config.yaml
num_hidden_layers: 8
hidden_size: 768
num_attention_heads: 8
num_key_value_heads: 8
head_dim: 96
intermediate_size: 2048
vocab_size: 32156
hidden_act: "swiglu"
norm: "rmsnorm"
norm_place: "pre"
norm_eps: 1e-05
positions: "learned"
qk_norm: false
attn_scale: 0.102
bias: "none"
tie_word_embeddings: false
parallel_block: false
init: "uniform"
init_std_qkv: 0.0199
init_std_o: 0.0
init_std_up: 0.0199
init_std_down: 0.0
optimizer: "soap_variant"
learning_rate: 0.00351
beta1: 0.95
beta2: 0.95
weight_decay: 0.14
lr_head: 0.00624
max_grad_norm: 1.0
warmup_steps: 200
schedule: "wsd"
decay_fraction: 0.883
decay_shape: "linear"
final_lr_fraction: 0.1
batch_tokens: 131072
max_seq_len: 1024
doc_mask: false
train_tokens: 710800000
max_steps: 5423
dataset: "wikipedia_en"
Each number is 500 + 25 x the weight over its row's rms, rounded and kept within 0 to 999. Layers, rows and columns count from 0. Numbers have three digits each. The size before them is the row's rms in percent of the matrix's.

# layer 5 attention value, 768x768, rms 0.102, rows 732-767, columns 0-63
092:481539493496440498494501533532507526564519489509475457447482470509527505443523503542492500498470455570540499508503535509543464496496509518545480470532541458496508512487502564569502485479496449
087:493508493525486502507511475509507505507500497500539459501483496479525530529497493530488466520483497476490470517496484490505517494499481518509506512491525477486504520474505507457538517496483484
086:494526518524437503481484505516464502488498524493488481515498480468527510531471483546474509533473534494517505466507542471483513528512512510495539507504529487470504508509506516494482479486490486
086:479510549474504522492552473493487487521498495521508511471524511496518488505517513538472497532464532453434509475501501514473483520473490521519515487476511506482511502524535504517456509500518516
083:493459521487488482488493555515478495529498471504497490500510535510503533479505469568509503492489500493487514484448480469493515523539491503508557471534488498484490510514471510454520520488552479
084:532510491496526503558477473501494485525499495498464514534465482488477512493495484531537515479475530493471509530497470458487492499515488523499532452450480521462506526515441506479481468515473466
086:487525496489496540525511493511513532523461509495521521533520485490492542499494502502465473526486519479509522546514512570493460465464493538465475492532488498491475493495468517561490502525475521
089:470481504471479491521505456499486524487460497543489559509520502475517505479466565489472520520498497496462450507457536542453494499503490468499532510529492527465473481483502496512530494466416491
092:515494504491480477534471478488520528467459561536495521546488460474482515490504492494444515485489486475473424510492466541487423493513516511467532516474500509480491503476497518524454481503519494
086:488514511474521454487544519427469505490494474476492519513507485508519518517504521468514552518471489535526530530486501445487489504552458568511492501484455511482493504496496494527467510500482544
086:544496486459487496476516496498529547487480466495522516455468490492534490473439529473497513493455522534485521467509494545425457506535476487501542504495497522457516489513508488484502480485519509
091:442514447549476511529463475506524495510508534503490519569516495517521524454523470518515498502488467525481461490476491509526469524512477574489507521520519554529501518527462521461479494485493558
090:487474505504506548510489448505491501517515530516502496526555550484465492505476500510476489525517531530515471482486503480473471581449501481496525495498510484519452478530446489489478459510518473
085:520540554461501546515500471477469477480545452471540501503521480483528511468477458498551518514518522515469518496488503467523505478496471496495496513522517482489501547494469482450503459511534510
089:521498494510511481485520528540505511527540543491499503469500486550551472500489547481525484508495431492521530530485492503495484442510477504500492456513496476519455545478493497474477539501473495
090:498495523462488527491551501499477479486522500481490509476518491487534500475511500468538485476471544508485506487512465528506506470496498519527509467484464509478488497506480529502521510541497484
087:491502502490506518480466517516461466530515579528496490495537556482483545446464465497468499532506459477490498520502488502499534515490507522522466479504520464527492477479501492460479474533508489
079:496540508499480512532485505545475474537498460463521467509510500544525529508506497484519489512533495515495510517474493489486536504525488491501515500498513485476517491502454532522477481516538541
088:540500492495527534473481525513503489475462463480498535528539521502509488513534464457519489497546508504516471494510483494500485505506522563500514478430464476506551524550483483537465475462504511
087:489471499472478495486530488527522477512485514485514465518491511488489507524516479487488516496492513543506520468487515481512459500462498558476472554521489484516479515514527459463543510507485500
086:490488525482526500537523525504494458493523444465471529501492532563496505494470483509537486511506504516454511503507491515459486524448446507515487501483501489518514474513525518450499514450463493
081:497516467513516492500514504556522509513515475514494514501516502482518485470508473480493543527502504522502474561460491523491497527515484507542516538494502490515482458497510488490538500562507462
098:499461497491507498520460545497491552531534495493513488534532525538537499488504476507488541502483541469545512537485500509506518517493456487490498501506536485495528459517454482503528486559514494
090:499517497534507516474455498467479474534511480485479535524492491492462504495527529510527500517474474478515496510503446492502485483533472464467510508478514482477469527542483487512490512526481511
084:499504556525495553533525493533542498481547490528481502518493507524509478532537504520462496499527475519470491521509507495492475514510502491539491529478534504458493491482513513498455510483481512
089:479510507469491479488527523505541450501499491478483521517477485482506485497540433522528541533511500506532502481564502537493494513521523538493495522503485518520494493474491503500494523556480497
097:500519510502512519506480486506539463473506507511496465473488468472502521484486493455501502456515508486476543472512498499479513505510489481488521505473509500554486477490547494492477504520526534
084:471546517480523523444512504465522493502499517487509485464502523533482480518501508485533483512480513501513513506508539508509510516503455495518478501520501546508532528456501528467494507527497503
092:547497511499532470501506480487500542494460522488522514474460468473493494530495496460513508497504579453529456467492511490479536518456457488470499469515469490521481532445506475479517529479530493
080:506487526515465558479493532524500546538501508520491533493473507541532465540499492498536499542536467551449494527504511490518496496485469515522498487469531534473491545475515489482500567523496522
085:484510472480491517479470475518534524464490487551505478473519534522530515497448474511545480532464492491474494567497487519509495482528528485508519543462503501543447492532499503486461511524459511
088:493488489497519499538495513468491482537511475493514494507485490489511480487525485489522493497503511512509478522514489489505514476512487510526510501468461514483482508492510484516521502484452521
082:473484485475471499483451458521514491469499515512498537503464549499549481509492504521507525505516488523557483481497477505512498475519475503494447483475475503537515504479507510502506483549506518
087:506523458521477469520487471465457478537497505531489513501503494520495512517471490486508505467483475487487458534488479528534526465497488499532493474514537510456513486527469507525504523484533488
082:466506506521452463433480474504466530484496477501456495472498475507489507484490509512487450480497466511461528513492515480522495492544488503518506496544496531498444485525518481488520529492488476
088:537532481442543465496473436532459522498488537484504500536485494494532455533506499484496524482501508497471511544484508497495469559476500479501519514490513527531504491517508536478546506512539500
# layer 5 attention output (transposed), 768x768, rms 0.0911, rows 732-767, columns 0-63
090:470485488515496470495498512466474472523486503505524514498509457523479506547500504509510530536534514491466516472480480484484540476516494502529481501456482546502546512553480472454488470502460519
084:514487530527514505511494479526531495516531488499510517474499503505446496470520519504513515508556523484475491531488496467466484500491489512486520523522492530542492474517506484478518531538528469
085:477507465515495509537505516501544457496490484472475499456515521502515540476506501439499471500553528492485514525505469530510497481483488534516508516484499496511558476481498484510491484501548498
090:494496477510492468487436506482514503473500488490490510513502508499494507460495502465485541515505537533530498512470520440507507482486468506474516506492517481559455498521473516511533472509447489
086:522471468542513517484540470463550507478497481461513524497480526465492492532488496489476508499508480536512479504527524488522506465495524494521479497465528520521549469530505501475462494474466484
085:450480504451481495463506530480511518539586485507528489559530500497540508500518509448531487510498472519495506458503487503522533510504528499513472491517479472502512488473505519542521518480481508
087:491522472530495463491508476490485504470509478536481481475525522511470440454535508492470500504506474521522486489490510431486547507478517535481532487505530475522467518514519468484507523459522483
087:493506473526481549496554511482523522498505494478488474454475487497497514514543511486468477478547517474495527484528502481512506524522511477452519509523488482523529503509515528454458487484510503
091:483516462538514513485454506441498486540513537479493485461521507519517488527503511515519484562479537482519535495527521480466533509497446477501461501504482499513524495514494470487561518531491490
086:480471503489462512524441519505498487499497461515474546487513498465488502495499478488463502527528483511507469442513512470516468527487521501522486512469531519495513474524492518487517469490491479
087:484494516477500502514504528473483499506466496494509457494539480491485529523499509494480524536543495497548494518503498473530493542464527519480477497506498479516514518503484510498471497470469511
090:540498504499499439484495471493496526504501472487552516474485493501497468529489548497475475500549464476526503526487530443479552497478510502478462479483478472486497508502496486511466540534532486
090:485492501494516440523549475513474476517489465495511511465528515518504480482512518496549509517513476508480558563495464501539539459503523533508481535483504487523529519533536495517525512507464527
088:479476440514513466486524505484533515482519555530466484494517503517537531503514497452507478513514504480491496496493497581532512491483508510492478496505476523468529458529501507509514539513503495
090:468529521477506518503486504490505464503464505508562477551518507497420514492461448491484530531479507474506475480544470537504490514481466481546526535504505503497538498510503510517520487535498470
090:486520498518454473484485489507505530472488550528505493519477543458465502498522532545488527519529504471465495474525532504480478523561509495458479517498513516520489553493468483506546484493536519
089:553468506517487501495496480457488482502485475500521521549453509509509493522514523481511517504478469482548497503502534487487462457497496463512539520482533502529514507516518494534489512516501495
083:517491494516511517502489504521490506462533495490464526516511513466495460481487503489479501512494450487487552510525525500542455552537558476497519523501508479521459520483496479539477502494481468
089:440483513484512498507503449484534521482502514510515558527493492481509508498487516527521497493445526547496487500507528494496489477467508457447486507553540511530435440472507472494488531455474496
089:511516490506491504521507444494481512517515509499514503443544530467526549487482493441494459505524481494522509491556491502474511493505498472525514451465523527488488523494489527529483486505498507
087:493495500520517457462487525519497550474494537495537451492505462484494475471536496505491518460488530479510460502460519417505503497550495490509487513507490497463528516505508467553534463507496500
084:471500518455477508476540510478506498492524534470496488454453464512528505531482525499492498482503501503527553468480478479493496486470493469472493460508502511462520468507473496503491526494511542
090:552506514496505498485507489552513462510500480472493498434517485483475512468525519508506485485521452548454528493485515460504485538472504522528501531476440533533492549490534491510518511485488506
085:496469525498475495503482471520494508509491530503552480482495499535471524540494496479484460507505528488463511482501485541507497484489497485462498473509452489494511517456495489490484489491481515
084:482484441528495484483454523498495513522474483482547545505510473481529514551517462475492479487517494476499493502523494467527489450486497519473473458511561507517503510539480499496514519509534502
089:508537504506492508439502517476502530478495483545474461465484496519489504513501521462450485443486508530471536488500498472505506507531481499545500431493511478518490472547509492511503514450547544
093:467489501488510494489481513493524504522557513538555501503518553552471496498481495513509479489534489574544499485467524518499452496530499534479509511527496515466496533511486496548484490485511492
087:522483518504519468498487513527512487457482503479497521557511452474511523501580448479495465473513514523497504468506466495527518479480536510515523497487525468457491457530473524530506520540494491
091:509517462511478542486497469536472460463530524459480503502552507532495477477510519549530505477483480490500527509518483499526509476564512507522534513503504494489525492509530535506493447536499504
083:478487494503517483526496488521478491486515494477534449518536526515511489500509518520483482511502514521486527500495528487493544473513533445488476545469508487501529502503508453498463487505474488
084:502492535518491473512555505474490473495543527527524482479517505506490500507547502482482517462521478511519475453496501474469499499479494499522525506538495485463537477461481469499534512484481475
087:482511472490469513487507473520525498523547524507489505498465502494526520517516512488509508492507466512504472485515524465464512477507479493482493475507550449559477537476469549513469537549575536
087:514480491542517543521482511485491522470511487498516488472506488471489519506535516474491510494487499507484501540556505514486497467505495527487549478515523468516515478501488501507474508468495535
086:513502495485506527488478514500516522480502475435502486515478448521475506523479508501515481532460502570486461453479520481531506504509514474434501510500475494519501504510555498484488471537458524
085:499467527463503525534498519518520423532529515493514473514508513492515486472522492471473514556520533509538479491524537539484529485477492504489497501476484458530554519476491503488488485517493506
087:510468497555517488530513531476513517490517474479503500484484508494512547447473515511492475465522488519553489489529511528487524496495531552492503492524462448532480527509478449505459520465477494
# layer 5 MLP gate, 2048x768, rms 0.0977, rows 0-47, columns 0-63
089:481493519510465515513469531458510523508538490490484524489495483491532537506511458491490528496480529508522488522469463465529479504519514519519474548527447460510525495503566492493497514492454492
098:509502475474502532496466492487483478510511494459477443527508508510474490502472504470514500549474507475498505526520488480523490503524538483503546508508543512467486504471469494503498472514526490
102:510496460504459453523528475524520506479521462541507470503498559474544486458511526464467481481491475464474475485469532497498565492538470505530471554498488496516506510534537491528489459505510538
105:512534498514501503520504507487508536535505514474466560510446507497490511509508527516481497477522505549518480475510547508525476518492493502518542493472504540505485485493533530503485543524491475
101:501493481492550470484502516509465504543469538516471489517497494490560532464518473534493487500542508491484520465514521481480514556470468495499487487493544471509551491560535504460479530492521463
101:541525497491478538484460504490488497547478518503498493516495508502506513504510522482532479474476525534488537479515486524509531477538513506503475479493507477501488495462485513461450494462519468
097:533504510524505460484501508488503469509502478447515465481487492480486530473513477477496470488509535506509478515482480526507540515445477461549505527448497582487515490498540510509486512489484496
101:543521466480530495489528487463496518551523536469523480482517542501537526548520491513470474508491502489487484508454532424485453474485515486502466431485470492462467468506486498491485525500514492
098:509454488506475494478433482546508536565466500463487485484545531512479491502482497544490518468522505480460536493532510472486513519493492517537499496514482473490442495525532492499522511486532536
094:462497463502490504476500505547521447514500497508459506485502473507474440532515504522477505492488466493537556513526530496508506484448501490443495512494494536481518453502486501503502510500506488
102:493498490506539484484553476463530508479548537551479540448515506502479537514507505504523488511484505503531505480532456492475512535510500519482518525462484536485473520476521436534477474537540477
114:512551492469478508502532504470501493514479480482560467511489474479501493551496431457490526522504498492506517529535495492463534487448470500544457467420491507504481529507453502494494540516527513
111:496527488459511550471509458497524526532500451498467497490451478491487487491498468520478518506442476509530524472532477509533528457455524506559450538539469502493479492483535507494491462540521465
091:527503472481489512548495504498502525562509531510510503521452495511513499503515485503481455502497476497467502479523506523516467538469514510519499534500509435467515478520534506513513526518468484
096:512489507524484501513521539513474476564473500487505523545491467511516477513494494553532485495465466479524514499506566480499498491499502505518533495477503544492513477453494482499486446487465520
093:505490507511508512470533538529545558457496512457515523493509513497539499520545518486461507497506517492513454502522527510512471515501531513471479535525505504518509516485496518502482515540515508
110:500479477492498498493468468503461525493533515509523484493544522473488507535548474506506517535479554553450486544531505519459503465450492484472482465518493484500518473485500530499461497475500507
098:450479498499476472493500504528476509494510511529502510492514515484526482473509536480517497481536567497503482500533500483510494495473457521481452466509469499525499502511575462514518524482462478
100:527542547502540533530508487541501508505489499532511514556529531479525472467515524545482486472500520470510501533534480487493502481503516493514528531483481537510489471454481507501464504463478495
093:498458463525510470475489516532449495531461516523444487517497507552544492497490497490470525488500472479531465484477501470547516508532488489528525502521526536489541527466514496472484509540484504
096:507472523536481499535531501447465540546509501512511504467509514494498493505511471533498517448481505503532499490477488527518500486523465492532499488517505504512490480487479505509419494476475513
091:513460518510532475509478518483540463525524535526493510509480523508537473522526458469499522486488487519503522473481489448488526525485475527528494524514468494482512536491455494530486506496488509
094:511512497477477505543479499494488511504493509552513527522482454543507510481486499484502452513533505548499495501486489504468511460531533478512501515487474522462505473505525532457493497505489536
097:471458495548490492513472535499496448515537486505499484495480515487467491499493517510465525513511491501559496511516519469493527483497455514515517482536527501476476553509472508493467494531511469
098:533504514509498512541438501495499471498469520488539493507553501516512525471498532514529486503477524498502535476482493533531492536546518480435523549473560503484505497501496464512492478440503523
103:517484506490516485521489475499536515458538481514474489501498495503464478497496489520528473488487503488456447482500504484495520543543472528512489457423496454511481508481515484510513496485503520
097:507488497503508449501512504516490502479523493490499509517501533496497530461538492503501499497522484498543529514563483542507506495528505523502478512509505484487456507504519502495494486546514503
108:457480532468475491496531511480492524514505513496511507484459548487537512533500453505494499503547518459540517533500478450515518503481487521511506478509479508504540535492519551507476493468469500
111:526487499510482482506520504485498523510505524475488528509505506496514512523518462493505526449477499505489511524486488501512461517506519490519529495481514458498520569516528496527519524504487511
096:483536519501507515508484484519474502522546534532466465483523507552474464490499490526542523480545458530507463513531521494514491521451502497503478533494511521541445482536527521459507518527490479
096:492491512519499528515504496514516516498454476501528498499503533497542521502487510480504489523472523517508516485512477491505486508525524489520467483507510504476493490503546549471555474513488487
094:507445514488482509445528515481506537561533510487504488480461506492459489476529498524515468566490465459537473472491532494494513521546514493489511518463507512461461497498520477518525522454496499
097:519504471506493553472504530519497492537479510465488479482461489527469451470480476487453474523450505515480497529482508497516515478479448464480537466491503515509506517508478500486508527523458507
100:473503504499550494470499530518432480511490499490497443529475514461539504474520494510462511493515482487487527484486511527516456448497476474525528495496483459520528460511504523468499495506496480
105:509502526490497516502510543508465450529538508452486520524500528543498493508514517513491485515511498460503449544481506491494474484528443532463438507464452521483479499507451499510509516505522452
088:506455446442468500492497500471487497516469503521468498479484532478449520463500522498501488480496474538497518513485495503570513522509495499513530496467502517490498491461517448475507523448507496
099:497518508543504478495514478494511490526549529486488545510509493494443523477538482516480491520555483532511492494531496482487515536511509495542503513498518475497498504491449467492464471542491466
100:521484451499462513499535538514503439492536517515559533506479498520465480450521485491509517506524502568551434509504539503493465482477496490506481472440514480460503510524532522476500510547446501
096:520531508445503495513489467509473504472504457500464489479495470502493512511488502495541472508493488473512499490485514484502484510469521503476500506533559490467535463510473479498483469493502516
095:475522457490475523494497526525498549498459519477526498490488462483479508547483491529537475492436531462484500529483515493497511467509535511537498496525462473498489447484544502520493469466468504
101:527521448450544536520501482501509527491497550533499533505452513507508508476501520514487472498496466532483490517497518539528468499488512479486470474497495482508482499511488522489506505482484478
099:516514460486461519498536518474456494471464451482492498505512533498511490491541476475551516453505459485521536505476480476466497528488509502486500500538494514503521495467467496465517507520537531
096:484522523501506525489483506497502495468499467493487500485454489514453488482525495502497484509463491524518511523501530499463471471497498481515519496516490512483482456507513497468502541477508470
101:488509515494483518537478549474489526501487525505471513505489511507442487484493475518479523505522495479508487477516466547478483446515477496523524435549447488487496538493502485491496451482534423
097:552476497464536523483512435494459458505451504514453488483489551440483456459502500476485481461516473483473486503521494507479470494496503473495476516481519493506499489463477539515417486515509497
099:488531515475533531525511484467489475502525473463522528477469524527465509499525527516471498478426499509510534538505496486500470521489504505503490533494473494476468462459466503481502497551502500
094:514523498465495495522523505518517564513528488515497489493553511487532519466492513470496500494474529496483494500526506495478521564507526489475533541500515481494492511487509531506510531507476506
104:515496511542520442481466502484499476490537513504484544519486517475474441492553524489546526499540497527509523504524510498478491495520483482462466499494445469520548473507467521508461491519498499
# layer 5 MLP up, 2048x768, rms 0.102, rows 0-46, columns 0-63
091:515462490464460518493507519461451503498532507490490500515477523571502514520515451474504459488474470447502500493466510525553542543477526490447503505491443483541466490449466487477482487520490498
102:545473483504521514484514515478521501504525524525549438505461486472457473534507460471468535520452484498479472543480478530466517537505530464493500445457551502499492478528497497527482560538481473
099:503508481541457504517485459486525489529523452475501488498487521514500477541536527498488521537516522485491484483472488491493470504480492489492505485533558459538481514532531499488530461451500526
103:513501477500501518520478482528455509513503531517497533468514486489498494504482541522529523505491480458492501523492531519462486511481510483505489497497535482485520460537472499504501485509487472
105:506558528527488488507460488518524516458501518529508499474483533491498497490475546509475524536518485513506488512510530500515510516467513526516522546532507517482460461417495470513529475486516492
097:476510554518501494494490515507460480495493520512516479524518499479524511544486498481475566509503476553508486516524479531469500528491485471521514525471504505544499491462500500521533511521520580
103:500520517548520474477450496520521535485460499472483522463506523513532520467523485546558516521519514538518482508493535476443491477487469493512508539474476529487522481442482480471472500493491493
101:532499496501481491499494498532486515506481492507443489496515534519475464536481500504499467514506529520477487537548487518498513476507526499481473449517508481523487463495508548521540535522493500
093:498523487496487508477539487537504485509438491499512525530485491493517503460497515523490516546490505552544483488500485494509459522489486490480490543512504507500541527472503465530481460497487527
094:520483499508526491505531505514467531513509507506483530499547515505461467464472504520531487484493488484452457473538514501489522459489579480516501481508544516511462487458480483528509448498446475
097:463499514513508509448521525487556503513517523499460474464501494492457523514491504512484488525469544518522453499521502481502506517562503477479504520513498484466515549493543526493501513494519483
105:506543509536508463496494537507477476522484476505483499501480478498500477501533472484502521522486522497511506528519484494512516520475460468505468476483508512492471537516438512527480505477489516
108:521456513517505474512467511478531494506506548545493580491466497509511527529553471499496498485529539510511477520538472520445499487557528488484463509468531502482447485525483538492539467479495506
097:518499492536533481496554489553504525462538482503509510495499499490516491518459466490504509518520467436528479481495509502517527502512519438529506469481485524489494485530492455512487497460500469
096:516502494549509496517477493534501513461467489497527482495501508515492524502468532479489492482486469478470483487477510506507482489503465477512458494514524498482494488507481495499454458554507483
094:504483488458484499460538493546545520493518447486494541490528469509462493482529508518533557551470505549529502496501488488485513505479512473505485470484544480482497521494496515498504492455530472
105:475494462504498503432475535452499481474483528528532505478495503476507476542456543533522563499524512531521515477521463501514491469477478487513489503500487470516501545483496499512500512510533520
098:548472513504507476516511476476516485514487532494491520479570450552471520488479518521431484506471506455509487515493510515479465512439521462476511509543476481501495521515509501478516533474528505
102:510502507468490500540487473497523569512479506524510516565483483514543500484496477510508504498518489515549506513472515528499525488526520528511551531492520505484480539491498496532479503492508515
097:488518506487488484542527427490502543525517483490537502531562445496496530510505504482492514534517493511515496461483526496548484511491490474510505492501547483505535486506530481542536472517526478
099:479527489500502519473498512494508501460497496553492508515513501511513499438518502501481521538531506549482498515520536502522503513468533489497486557493468490477513472523483478489549528510527490
102:498497495546499513545510508510485540492503510480495504471458495492499494499490513525508483540491524540433456489527470484505563528520498474447484459454481525504529551443460502492497509502533518
095:557477467496515516445510481497492494471489460508519536489522486546478503521521447548449489481500509479496487498496511484454486513547497446472538490502469504477533445544494493517479528529527512
103:505536528480513494466512503478458517485499494534512524523482489548497515513524494492501506531425465497493496491484483523491471497462542508503507514493456450475496494467502542492509500467480500
097:504519468515525515451543504527494516511496497467501522475522506456476499454462531452482511514479519550516488503473512451465527524474487508492516492503494506464430498492448506517490473482480546
100:499491477513500539517540541490486525486470502469544526512494501490503528485476513548478462510481535492493504511446515508485511504464555496459489495511503472483462528511482516480503505517538537
099:471499469551512505512484519491517523506525491470532487512496517482513519500520485483518435504540486522507501530496489455487459466492505461499525539539466507547466473454480527506518532455518488
111:541504476508511500499501503507504443473464517516494498515466490488484479470533518498480506485499496520489476481533498557485493500513496495502534491530463508493512490496569484479525471565502492
115:535519483512483440448463496546468442555474513490466538475501558529512499523508465476456493468532490513467507498484499493521520474470474500527496491482494506502482547565523486483532501501496458
096:538485482463489471521494525530504498487495500510512530483454491490518537492520500493474509517498501538478549530467499472503497510497549544476497507530491519517499499486528497484489505518477517
093:455497539474480472534474550489506515505543490487515517511482485501507499465499503485502461484494530505483473475509514515464503509500506483493490588523443495493499467506464517482511509516505502
096:442498480520540478485482509525508493517488532471499503447524494503530516509509548484515488500491504499528536516524509506510524481455474505504484493493461530518501486515465479505483473497496527
096:491519521519547495514545472530517543496470476531546497458492498471499539514497483519474486481496507514489530431515502504481577476510504506497506535510502531463516484538491515512516486529488486
102:486463528479461508493478535508480526476512474531468501503544532475471497535526527494506537533548428555528502554535477491438475517514497506521535505505505483469507485489471489493513470509467514
105:484489496472485483496491470524516495513548492477512483539513528534520487526420521429513498525515454503488532545486532485521516511496470488480522509461489521541516494529511569514481568471488502
084:486474522448480478541539495549524503475502478489473503491491509495546473535456492513504501504509510519495456519510477532484490458523484491473463505503455526472504513472485508491490504491537531
102:538494527518479445504508506519507487505516477485500533510494501503489464526519513484517540519523478515490478493543516496509510489487515557531525498484486508485532466521523510503434538513467460
104:486477479507477507528534508557494545523476467514548482470466427470528532464535482492493486495528499468500504507474533490522479516498529537486498552517494522529547520463515476500506477489473537
100:499490504499518499464533528528492489534514508496499479521488549477496492532506517466515542529491511502483508503500453508491483495532472506512483470503464503512525555496487497533506502468541490
095:498510526477498502535504516563498537486492528469503501473484504496461518507479507451476484521486514514457442487518526509477459532526461484501528515479474477477475497472519513478443517516554491
105:491553486464500501487526477535495516531508526539485486523515498490515507531457501513475510458491510490509463522564521498537487510575544535489529473531517529530486466444487496445506536514492472
102:489473463535517466493495510538554537489461472483502549474484525494526502489521470489537539508477494516553510518435534503490490478520454514482547514505513534484551471464456534468487494493489462
098:499453481518506516474505534536477475550478477486486515526495523457488506541485485493481496501478499470498499506516497493501482525511484476543505517524513499444519511505548507529466526507462517
105:503519487511479537507495489482501509547491506492499498502498507534510478547486465491493490502501538519541509557496487538531486453495505468474521474489483494482470502474536545482522511485497483
098:458491498481468503463460490518529508476499486500539531491479540466528495511481526492440481499528509511523507514495508501505512471521501469529478483487491494525510425489522502481508500539518466
097:532507465479499500519540480443463477500482475528515496527525516499500545488512479480503517500509537515475498513524455473553488522511477492516528468511495519510516504495482550451494483564487469
100:530524509485474448489501532470469446437547525533518520521510533514451515540485477537536557497510490512506485510462494472480512486508465518485473485507518497496506504507533502476522505550519488
# layer 5 MLP down (transposed), 2048x768, rms 0.1, rows 0-46, columns 0-63
094:495504488528504524535528503521493453488542492478460532496526489499472527470491468509491525481466517484448461476475520462500518487519480477491452478504463516477522485494500457522483513533519516
104:504465488471498486459492513466530453473484490462497479523487503457525470532516518507518504487487490477538478492536525474589462516450491473504496457457515465532490533521534477490562492475524491
100:495462486528510502508468519488507451483483498499484493538497510539497486490475512502505479513526538511474498469482447508532513509482461505479510463496494542494457498522510543530497506479479504
106:490470465506468466469522473506538516542500504455482483468521484478515477545497511475507491522478467501508514529471522503515451468475506455471497503512511452520563439553491461521513517512532473
094:449534488452499465503513559482531475507550486540512444501485520462546489493522484501512524508505470506484514525501455525495438504530518511501525521490509505516454511466547507460467505496498539
101:501546524489485471464479509474518506483479488494498498470513530508535487518506510527517515466538522520485526523463511480538470513502502503498514527520493507479476503502469546514490505498496512
097:523453497523459522541497472496447510485513537481520529543511474518479519516460524534521496461500520480530492485484504460482456470554502517484472476488494478504465508450538530518506476522509492
104:504474495503490463499497472516467498492489503515496472518482513495480512529517501530508471545501513514521521460506534505512500490479545527518441515529523505477497479486515479530477506478469531
097:508510471495515498493541502491497501547479510505466575485454524491485500481497527509499506504510476501484492505511506502479509489480535509479505483499534494482476529528496492457491456471488482
098:529471465481525525494508493495516500471529491486516513443517484504491519529482476474505435509489468472488456499480523491464525509506523485464509517527500491485491463524490518543485536489478533
103:485508483495506503474523486476502477467491502493536523480510508516505520554526484512469498525535480498499490488495444494526497486525499500431560501480450541484468527552505516500514489527559479
101:481497494495495503514504474522494537489517543504498487478507485492514503507512502526479441471491479536503492502487529532508486492537557528489533523505507498486535494489553507469494485516490472
104:459464518517476442524488489525532493505514512533524486496507468519554491480511493526491500520501560522530455478496491511530487476493503497495481503520465495494491510491490518545480492549525460
097:523460473426471538524520517463482507481479504478513529487521564498504491495467478538506508493515494490501526573506548519472493519475506517528509470499504537518506510494448518509494498426488436
101:563462518503520471489491486508517516491482509516473486482504542490457506490517558448493475459491515487558526489463452459455483523478502532519553493531538517526464504483481524544486512490496492
097:496474538512469514539511465480498511483497522473506476502457485471508472487466464476479561521498518480480536473494500484505510538504470517508482559521520539520562504512505501493525500511476492
107:476514474490498489497521472536539517519525482521499521536476525491454539506495509492501519511497493488503546517482486526502498454470518500492492495481469491474490517533524510513456520485527563
096:487491512492492529511506498513478488481489477525521502516462448508496495530501495456459534473500504524502497469503501544514535476521534529479472522467507501494491546477538536497563488487491459
106:479465508507506494485503478515475473490498525503519505538500502516502491471466490507460507442527467515518529513455481499539531476558498509445472514492512552532482532564514505494498520503478541
101:532483531524493497513498500491511559530532510486517537520527502444559490491456484499487470536479525476476499521480508512472445496472539511491538499483515507546490435540534527540505471471476531
108:467505523467501515505523446465481493493543537528479503518538484497548558521469492497478505490421514496462540487494542519529498485515505512527457493532488527467517512487498487507481512525508525
096:456491491509519535524508501515480476545501496495507493494529514485490494535517468540464492525490498496500481474499509549524504517507513456532488485485518488520535495492516519506494502500528492
098:481466500500468570494459508566468496556502551497532455523454509510485451541515565493503500477493528519508507516496492480481505468523490462492472461465487539517514474519503517499499510521532517
103:561492460483521499511544508475477495493488531458505503480492475522505548494522516502520498492460482480493480537484554503508480467489526496500457458507475514492482549511494548503521485475476477
104:515499483498519519495488490492490541494516523523496499510522513454499457484482480502491497497497497500542512530495462523511521492503509485525527545461545497481493483492509518485510485506494541
097:486441495475537504471516493589459456471507503497481528493500504500494507479519502511500553518548497493495520528494505510506542456478466508541501525504515480512466523439513531497477529456499505
087:458505501507458486510498516428499523503532518522508463455482515495531534507526543451483487487517526510510476553485487501535462509541486507507484518473476581509479527505459517463507476472503489
096:498485500539500503456483526522530485483491488513470537527480490455433451450505545477536521484490531504452511481460504505524488520498504508530543505510523509507480491527503456484495474524479492
111:551489509503484470519526530481471485496483527512490482486520521531500524505513494520479517508483471500480454481510531553512553486465464474515479503478521477489463505498476506529474513484483495
098:508494490474503481509486517492514544474522457536509501517494525479512542513460535479494494493487482514479519487500489550508515434492486485515470538514448482482517485481485475477473515457491473
092:501479521460468539463516530483530473491540513511481479478517499525479531501496523484487480533515522503495512541509519477545497518527482454507476507516515479483479519545540494477497515507471491
098:499532453486496501498485519509526511497559506510498473537497455473494497523497514452511459481460481477497560523486491466511500523471517492506518508513468485500514500457534497491532500526480452
099:503509512494561486492538514497503505466512473493509467473473479504476500514512518498525470511491483465448448544491503471502471505488544488467535462519478486476503491494514504480490500476526543
098:482467512453493507481545514510446482506470510515488513514455453456532522472492503510491484517502458531495503509477480474484464494506524540465517517488522562462478536519529480452487495527456506
105:519544467512514483517497500485530484503485545482525493498519486508567527524523507480530492514472475496463521495475539476548462481484537506509520569516485497551496545547491525464487550434481490
094:499490491500503507481506535548461524522488513529541528476503519493466495517523510468498495502502510487517542495510507499530498558555496476522538524511525575482506489459464493480505454462488494
099:515526519526520446511478540492497501509504483505499543471496505548479498448557452499506511496544474509529538492475503522529489514504517540472520485513514490485512467516457524515495440501484496
102:475521532519518528503488440482454500464499513466494472509441519546486501463549519473526488481571493463549475512528512451515498468472550502462526501490477468510509493484458496508496529471504497
099:522498484486512512533460513503506479477503487496497498514508526453535553511499483530525483545525489494510471487497541483509496514505495471548488453454508500492530497499489473501509531511518511
098:538492509499473483547503513485456488498490543482519507483509533510480470501504536510483447433501525463491509454476474503482504504502457529496513474474472561474500466456513505530507500500519468
103:509482521499486475494528521456469470491513570512489497482518531467509487484521477486502497521474515514525538548473490471509497478487539514466507533521517496511491488501533484508537512521471466
105:493507500454510528519463527532502516484545482520479491490533488552518506520488505502457455506546489501491546537524533541526520505499493487464519497460486498514539498531521505462514445474487506
101:495488455477469466518519544502445561467484475539523521505481476499481498497491558500501484499450503478519532496472475505510499485439536484500493542501525499472474539495558504518519498525482516
104:551495447492493496502489495511514519490452482487511483502505465503490507536503523514482478486541525551449468507534491519561505513537554477480480489511522476452551487496496521504496503519508509
098:535513497512475514496520449498531515512454438499499536518500507491510461533481517485486487522495525530488505490498538431495500511504547503498540500464513478524517522547498499464486506517472496
095:486506532501549524549478480528499508469504533494508483519548528499489469507502491524513502501511526512477469531491525484475473475527532519526491502545464528516492533495495545497496486519472480
099:484525520476525482496520517512521469511494506513528505499488453515469478540509465515462473496479492473465522517536494489510528498490505469503512490473497504498534481496522492511486505502519484